{"num_hidden_layers": 13, "hidden_size": 128, "num_attention_heads": 4, "num_key_value_heads": 2, "head_dim": 32, "intermediate_size": 256, "vocab_size": 8192, "hidden_act": "swiglu", "norm": "rmsnorm", "norm_place": "pre", "norm_eps": 1e-05, "positions": "rope", "rope_theta": 10000.0, "rope_fraction": 1.0, "qk_norm": false, "attn_scale": 0.177, "bias": "none", "tie_word_embeddings": false, "parallel_block": false, "init": "uniform", "init_std_qkv": 0.0221, "init_std_o": 0.0, "init_std_up": 0.0221, "init_std_down": 0.0, "optimizer": "adamw", "learning_rate": 0.00264, "lr_mult_qkv": 0.7, "beta1": 0.9, "beta2": 0.98, "lr_head": 0.00724, "warmup_steps": 253, "schedule": "wsd", "decay_fraction": 0.904, "decay_shape": "linear", "final_lr_fraction": 0.0, "batch_tokens": 16384, "max_seq_len": 256, "doc_mask": false, "train_tokens": 137400000, "max_steps": 8387, "dataset": "wikipedia_en"}
Each number is 500 + 40 x the weight over its row's rms, rounded and kept within 0 to 999. Layers, rows and columns count from 0. Numbers have three digits each. The size before them is the row's rms in percent of the matrix's.

# layer 3 MLP up, 256x128, rms 0.103, rows 136-169, columns 0-63
113:458548486517563567495511542487482520463425444470494519445516492520487529530556518455525426464490505481583500513457540537540563454462400507503470483498568449529481495527555508488527535493566499
111:529489538528526495466478489475481501513532444485498477486524541618467550498523610512480479539512465485558616583470588519522529429523481509554502519513517545527510484511536575549560480472519507
122:473484531462514553535497506483587545431473456438612485537532489528500488500481606563537525528491496470481499466565492474458544478520547457500503514463504539513544468505496430535492517460410467
110:543451541525508506579524518510444507457525478573430476495497483457510475488499509568437528509500479490487474562562458524554462524541504493444487547475441468474529529507489564474508498509545475
107:494516536562484503479505510508518595549501481471524402448546538482497468539465514485537509478433468538495496504497597545538450512468543496428530530479499451589530483536511451552434461461505461
117:548487554580579514566577556542519471529466481446523452538474509451469454485490545483481555466406512572427454522444516488560529479473544550540499552483481538500527485488480360467469511442485506
120:514463612494475542513515474554497541445514506540504504522537490517505508529460599514608554495519495464493474455555415478470518490522553596530501535474493549439485509478524446476459462468385468
096:480506512483499438523540570569530468466472471472485499426519441443512530523601499546463486512551560510513501440497509508537483452470464460538468474457429509472517505531515481562442586597494486
111:467581468528450524481485566532532481478512420388470498528464472493519519569514469545443426543524493557509539523521529486511557537505512496474545448462491432470526508506501509552537454559586500
077:520510534481471504505457530495510500499482493474520472552468490459553489452530485474532512511484430476550488513512518565522499578518590472521453468459402517554518468506537547547503478483509537
082:479567512510553492528467535531508516533431531530504504480426498461529586449528483598492482510543530480541467498555454501493477466505461436501541493548496510465490511472488540444513436522491524
092:468523428451513485515504488524512462507506543459545504451513589558434492501509507471438427501484496518437549539473581545489536487513535516505483460445421509514498456469467521464483526534490542
076:461492481504508502468491450488469495463550582506518471505518544529481495476482469439533469519465494487573419518513466510394517533462459546544474553541529471490508470462519519545521517518500477
102:515500624523562459561498565425459521446457517506558516456487510515477422575478502476534438525498539542465543535464499467539478551574519567481537502491464491535441503504436557496552502486464444
107:488500537501477479551510488475561513472512465507534494471577502484501460452504499505510533499519541438524493500411504512492535436581509442497478478505475516495519586464492536531490503522570432
100:448493525485369585473440500479441472559523462459431482520461479401552527490490475489507522517535548483508541540498406526454412483544479503558468530514585465453513511537559531507455493549545479
110:522500465478555517505536489501491498524491498531429492456506421461562593504529523547479472532521432548507482478454482516511487525501566510460460492480496545467459492477532507456492515523552605
061:492487421489567493513600491511604506521510521588436514475547484577515467515470512499507507497523519472468439501496545430498540532553538484464421477492569529553570503462476473548521574527491507
097:488520423481520490509503474510532507547415476544503570493446476515453541421528512391509453508498537502466476585449574453543578508441497471476570492459552496521532499495495546570591525471503446
097:486502615458433504492463488507583524504480525483504590463485480506578522489546495590554577477526471520504552420558465454524412488524502476505473501529500512564455531534510446508433444513545447
083:486580444569449511433538510468504414494488450520490518524539516487497480533484451506455477455457513481467524483464403492477562502510516517532541448417485433561532543451510550469490509468495447
085:454512486499467504477571448532451517498502471437517458477544463517464469479516506469454500498489536586442554535430519521483435594521483447489543478474506407576536475513416500575482501539513501
100:473606515499542588513497493500495470431532463483481492485477481440506483478518540446460488552415510505452487574465485465457495517479511460512534458469479493550459425517516516493509485458529500
085:497589521475456483531486480450497441501543504470549514504528457490491484474471507454526539485537560556552527498490501517467563406441526464522429572547544518502507553502550517499478474550492539
099:519460442541563496492530533573508519540513534523475512494414456488523492496524529463470464506528480550474507485506543529412527517452462512510435437449480521482509441547493468481516503487515458
071:509483521480420537410516462482486469470490462430510439451493577565558510509505537523436511422515556510522488494468507566515507524532449468537459557477542535466520540547523570483501564438509564
111:500410500491486468515542460474491542457495573446505473429462458481468441545494452504509509569538527452485566421502467508484498547497494551518513490530546513459492475455544570458408551515556531
089:499460540489497513527460483417508551455499502458571479478542531510501530531425475481514501516414477484404498499455528465457542484527480541446496579477520497485431544523430510461487510535426454
093:503431542498506505470404485471569576500452481434565487545525520580467475461471457480582480517529512486609506425502535508479522499461439427492486471594580474490517530542539504526509494499473518
113:492529466416504440453506504487490505549495549502401517508450512503548518463535561440457431493541472487508534475520500515470493533470536590517462507510503546465495488494489515518524458486464424
091:509466526492423489514479540471518518558527483479572581467518452523523569449475480561480538401480557444487431486498517405469491433426558510424519462522436480533450561500472490543443527530504578
099:593463506495517528538479555550510546544512594474488477531485555615463494449520539467524515496496532455504487435533485441487461497500508530452519514546446570481466469514487469459555508453406519
084:485501464524604507441528498508470522494466474434518515495559513436563612480488586614511469492456381503500548450497553478480474508475462483392507454445530494514525527483449400519538529520505501
112:552442536475597515476499505529523531523514465491494509468511502534453535558493462465531606511503529466508542493466535498549500496493585501503619513505507427456503517534558428471494484539468517
# layer 3 MLP down (transposed), 256x128, rms 0.103, rows 136-168, columns 0-63
111:456545506514486503465552548455478492527472460472532532456462504545454470534494415479536501529492501443469562524516481539482517535524456474430494496478539519505519441474530494503481541553520481
104:514522483488504537543453493441493468479496544459494524499479512430464479516526443482593458566453513509444421514501536562495440540510508523449480503497510475563456444508553481449493574449509510
126:476471491473549505540480469454554460545501486477523520512525488489482498540474624519545556439464500488513454534519505466488494518445567510466508533504513517473528456424467477464546498457432496
107:482520477429522493455575541564522582509425495519534506532509519526541569472504527545448459521472484428489547477538430499468464581490467531586499540536536487500553545491481510519516465503464551
108:463527502510495534466518502519510514510579518525456419552502563499425558432574526491545472505463556442487487485508536514599482491472554581542556537493553496511597522565452471538459468465569548
115:482485524500548501525571516464544465528523477476505439514440488459464497492470512456449483476460520506494472498460536466602487454491591590568505522514485529493498531504505493494570495477511481
132:477483494481498532470478528490530505515550467475478478438502465515546525427516363475461482500485466513548570501498511472500497529469479491537485465538489499536480554597501515489470504515576519
098:520562538514465484528473433455493468470540438536559514502560534523521479493540513476479416513495547525497464585540485526510544441557432474535525490458462477526545411465454499527455496519473489
113:437529479519496469451551574519531419556440467504506509512503507502484501517511446476508508498487520504478466450439515546509523506447507513505498499523469482462470565509502452483478548428419530
072:507483504492506504498428513667553514471555544536462465475504483492523504374521571469455522523531448529449511535555483491487496538514527496481544487498503475506519521513500589546528504460483453
087:518535483534496484560425558483477499485472553493469539492421412448505507532509450503510536508489475477424478417469534582491467541510517494514460501472477457561526463461520529461478504431535501
100:563517517439530478520468500529535531517520487472550460480453467512509491451501407496455531465466470566469528503556484523470499484504510470542500492502458515517503493498508519474474524492481473
080:542538497550483568516505515480474587501464460461506464534581484539537507512528440437480549531487452464475518481454540510502509457495468487478488447419545510523607477483488456469451498465544516
103:461467473488473471516478502528569508513454472515504516449456518549525507447496439540501459523506489456487502490491416512523470604549504486498437544547485496433472525548473554507581575493483540
110:446469485499507518477513574521494466438445566526541532495473492553480502503544429442473507502432444446542517462478493489418478451498464467474529489511518518490531441523494474545473556496560545
099:485536458461492476544452509472428546575522512526517519434539507478535499500536526543411580480512496526417579518451538565456518464500485499516491562435547507504456451507490557455499490564558481
107:473506451519464505560526423593583496486523560509500517564531519550414466519435511486550414518547522523506475495486514489552517525485546488491502467473478515472532544439544476473481550518477532
060:412530499485527461477529478446459499503551470464549516527569487467462489498485541471529437508509460555510509507507551512506494485471435508538564440484554452482435460584556474493534454558475576
097:457559523535489462427561499552413452539524514495481521513451581449487525486518478556500534539498454522501529475463505524513516479523516533543455502464560506525539498528500477549519530530491521
095:580548504507468521492504543497536508472490490559522466477507489556537484540508518511544537467513514405487557480529559476551421398540468479515548443512375476514548495520482466485492490487518475
085:453481530472451490471487485500442461496484460458509489538497626483557505523532510508563479556578490446531569551460488481488467460518480504490476505456492522508510435538515491550472466481502520
085:486524430482501439571521454417497501465486524461495590467598508532426469515562438496473468493547484545496487617466498499456489508544523514456447520555481468496531492500474496556445500435500498
106:533511484442488474452434448497519482515533491522548448507456535516537496422478474470519537432508431539461510500516510540494516472504537431500512511526532512440525522504510484470495509465509543
083:516458518527517539504443446560562464489528465561508576473504429442500549490526489525491446511492484459446507597486512445529506374524549431410536566450462512518511469464492493482473443493481515
102:445488537536520482526431545531504504536414465460534526521507483508516584471467407504591446508527467505502471440489521488535486440583550462569514561464537412486510473530528521496584494483488551
066:449565482566452454512573467564460533475532490490498538533562431461509459427497475462533500426574486464524527554580550476528461444479450526550528492503425512490461453525505461523478478483505535
108:440442481482401453519555489472464463437536555470493476447532523457454486469477536466534517544476594538424483462525516537562505538503433508438543497514473448540490481531517500527538593454490497
099:457484507427483519505494537540503575432488469562485475507452520511510487584510585467478486549468524552473531514471500483514484538457580474547405507469481470464523524497444567539462561530481473
093:564517484483498456489503525451476478447534506450501455486435564543509513468507428461555528464488565520543538481537521545492525496479480485477579416503514480496507396548628467526488515470519456
119:501457443499482536565483422564538574528524512485509416540471474484478517441488467499563508484552571563500509474487529491573481539468473464569497535521424502482551560501494559480484514446538511
087:572478443532528574467462472468541547545571502592534472570480511510575523497519604511445525507464515560493485492500472434519465531450519510484477504507480437467508559506538435472447498514464485
098:555450488404562522574523542485476473529513581561464481541499501479574491431548510465476544522491497552524502487480512446491422442420499531509549457438455498475504538512532491436494540437545520
083:451503497488487505425474475498407603514502490417540567529563484483533480537476526493504426482546465464509569518531517521445497458445454468527521528455543519482474485473482535514513485531512603
# layer 3 MLP gate, 256x128, rms 0.104, rows 137-169, columns 0-63
104:494457504446552489517518451410566460537440500452545433488525491474472483449519465437556492567503507507502512450467500470411455532436476549516518521509495484484580443510524449500515528570490522
125:456513410486489479505525519533463531480550529536537501527521563504548500548488519510463452496559558586525517502393559494543460510525448482498536416465521500482468579499557524501481531554563524
110:524544488490447483484396474492473469495585450521472472581456496448491521496542552470516526484491452536486468475532497491583485532432548433541457482488454498486503496514544478620499498474519499
110:499499583475518502509450475568504490462538497594474480507548484603469502453569473451535511466508501471507583449534544511478468453540408499497519491512547433481580534549440520541460504511526497
110:512539493454437508490489511531424507438466488569533527558522484478581499487507474555491543498542508481496493487550471500442439494596444454476536437529524452444484499486484540512449497512520490
142:531646526450535539497464508519510448447427447522545507533448550453544460501533524495515531474355516465410491540564487496502557475476545489506562565464520500463564403490512466526518456495491423
098:503503505412463570488570415436517468449554505497496595528497519409486519485518452493440469481493510449505505526511470479480515554481500461471501522496459493527468499532480523497498509462472517
107:508511493488490514548507507502456496533458497521521519577414460506492495548500450531552541489434579548531475523466508543509503508510500490410467478454493468552499574544533478443543507456485508
075:485514520470482545489442579529516501490562513490444504478517567488493517569414504485456465553522488532535493420555469513550534439548423500586489460387550505511515528504527567549510487481456467
089:527527510519569509489568594534378497505508490465517566543494537473516528502474555484503506483456572553533508478513463493477472532468483413546550433447520447450534501467431464465531441461494513
086:496375454469439452531479470526545555550454535412522466527500462467504551485536493540485516439493509463450458453487579505484491503474456537512511475452499470502503559530501478542430496528492540
083:515499479474542490515504433483449492489528562455527540524505508491538549488460495469483476514492439530429473585490497600494504519549517447505508576457602496481568508489527554486433391539482424
101:482526445625508527484536477509514466436487496526459526513491472390558537504468524512499439505494547603518519541510470510534523555559461552409542527481505464516486486493474536516560495486540405
116:471446494460446441567472457481571511550501514494490515504501493483488502492486481488509518527557488438550532486436529496522549470516510481544447538447440523451511588491493545575466459557503417
102:508566439523495587509569508479503487511498491505487434550492526482595455541542480466437472517491496495499543587527488493477521569507523552495556493487483493500515489505469492483560548535539499
106:541533449457466546471490439534523595533510523487558560557444501530486518538497453556549479467535513508527513526484472455503534511480411446451562472445530519420494511506560476446443554509445446
065:508592492529586496507452476464511460563468529479482424549508548460409581441475491488518450466460500490461386421519503484473555495443470523482572464460546533487503499483507512484508486554479526
103:473476539490533476501452453488555532490445494445522524430499472522454501514589554441527483513456537460546455520481483469439518454518490430481581440408520414492477482561491494492495544496513460
094:463540466497500531491561478490523481412501526537403474471522600521495496523531550517464534535452555499579495465497524476474476477559499537528428486469479516533417497526421482485454571479532489
088:442558485435460419464441540519526499451444503445516532451541383470583533474440525487548509423437507477471454537505471469500575534522551514467484524471468512438526505450475541527483538513540486
089:459540487450465519427503491532541471474590462468504545496473505460496587501526548514470470564495431563515486488553462518489473486447456469594461527491503509527498475491519472501514529516489469
109:535437511436487438521431519500427566556458476517527492550573526495513521488508501507538568486487492491500526494593447502522501524493493596463523501469491521431546564525529501544499495515450506
088:481442485486525505537441477399491504561542526371550506535511449596448463547464547519532520529537527513510481472521485509497497532505501524552447478525532533480467517552502468518483492466526539
102:529409502522491463551477580543591499503463490474547451464494504450497487521490462453563467491541468487557441481507524532486515449420553505522484518537486474507439469526581445503561506520524476
070:463579499501449502478485499476496489492481515426505502540514516444523519399447459412518483485491551478502472579518488530535564516513466584569504520428490521482490490495489485483511508488520536
112:505433438518513494514542448511448518491572529575451403519427463444482511482496547482515482475478469576462519489452479513547555484510517557477504487531467496435487494514540537498469571495521463
091:522560484505486467452552469507517392569550578535520432536556472449520536493475486473524507536553467424563555464518462527494487518560478556543563470517572476518468569508573506477520524493529479
098:513568482560488513479461546536473477507565456553500437541503496475549569496565521477478471451492429527505602567492485533516495490488493501547508463520405493485557513597417493496558474463495462
112:482450466511507445514434461519558500539465501473542527529508507491462506501515476606582572495481486499482498537455523471571516486469467463546538512457498487495485496515548512506490516502502531
087:468502481393527539514532419516532489444509485442483450464546533460523450504514567471520499588527543491514522453516540585531485516525467554542506483431558498416483437539526556540537451491509515
103:480496449530587538510515378487428495470541471478538491492524506532491517446542480520473490469483530509426447532479500484569526517487478455511513439525499487524568456514478526551484513484553486
077:520455465484629492479479429494456580512506483486492504489519525457519616489501534577458466512472525501473491415483519498561523566496516480471555498462468480490471480517436507546608600496475475
118:537515486567503588452514457491467483463526445432557498516488450536519546493501541534531417487455549473525472515438475547433537480550499480510502424383522488534535444501543499490524566536528466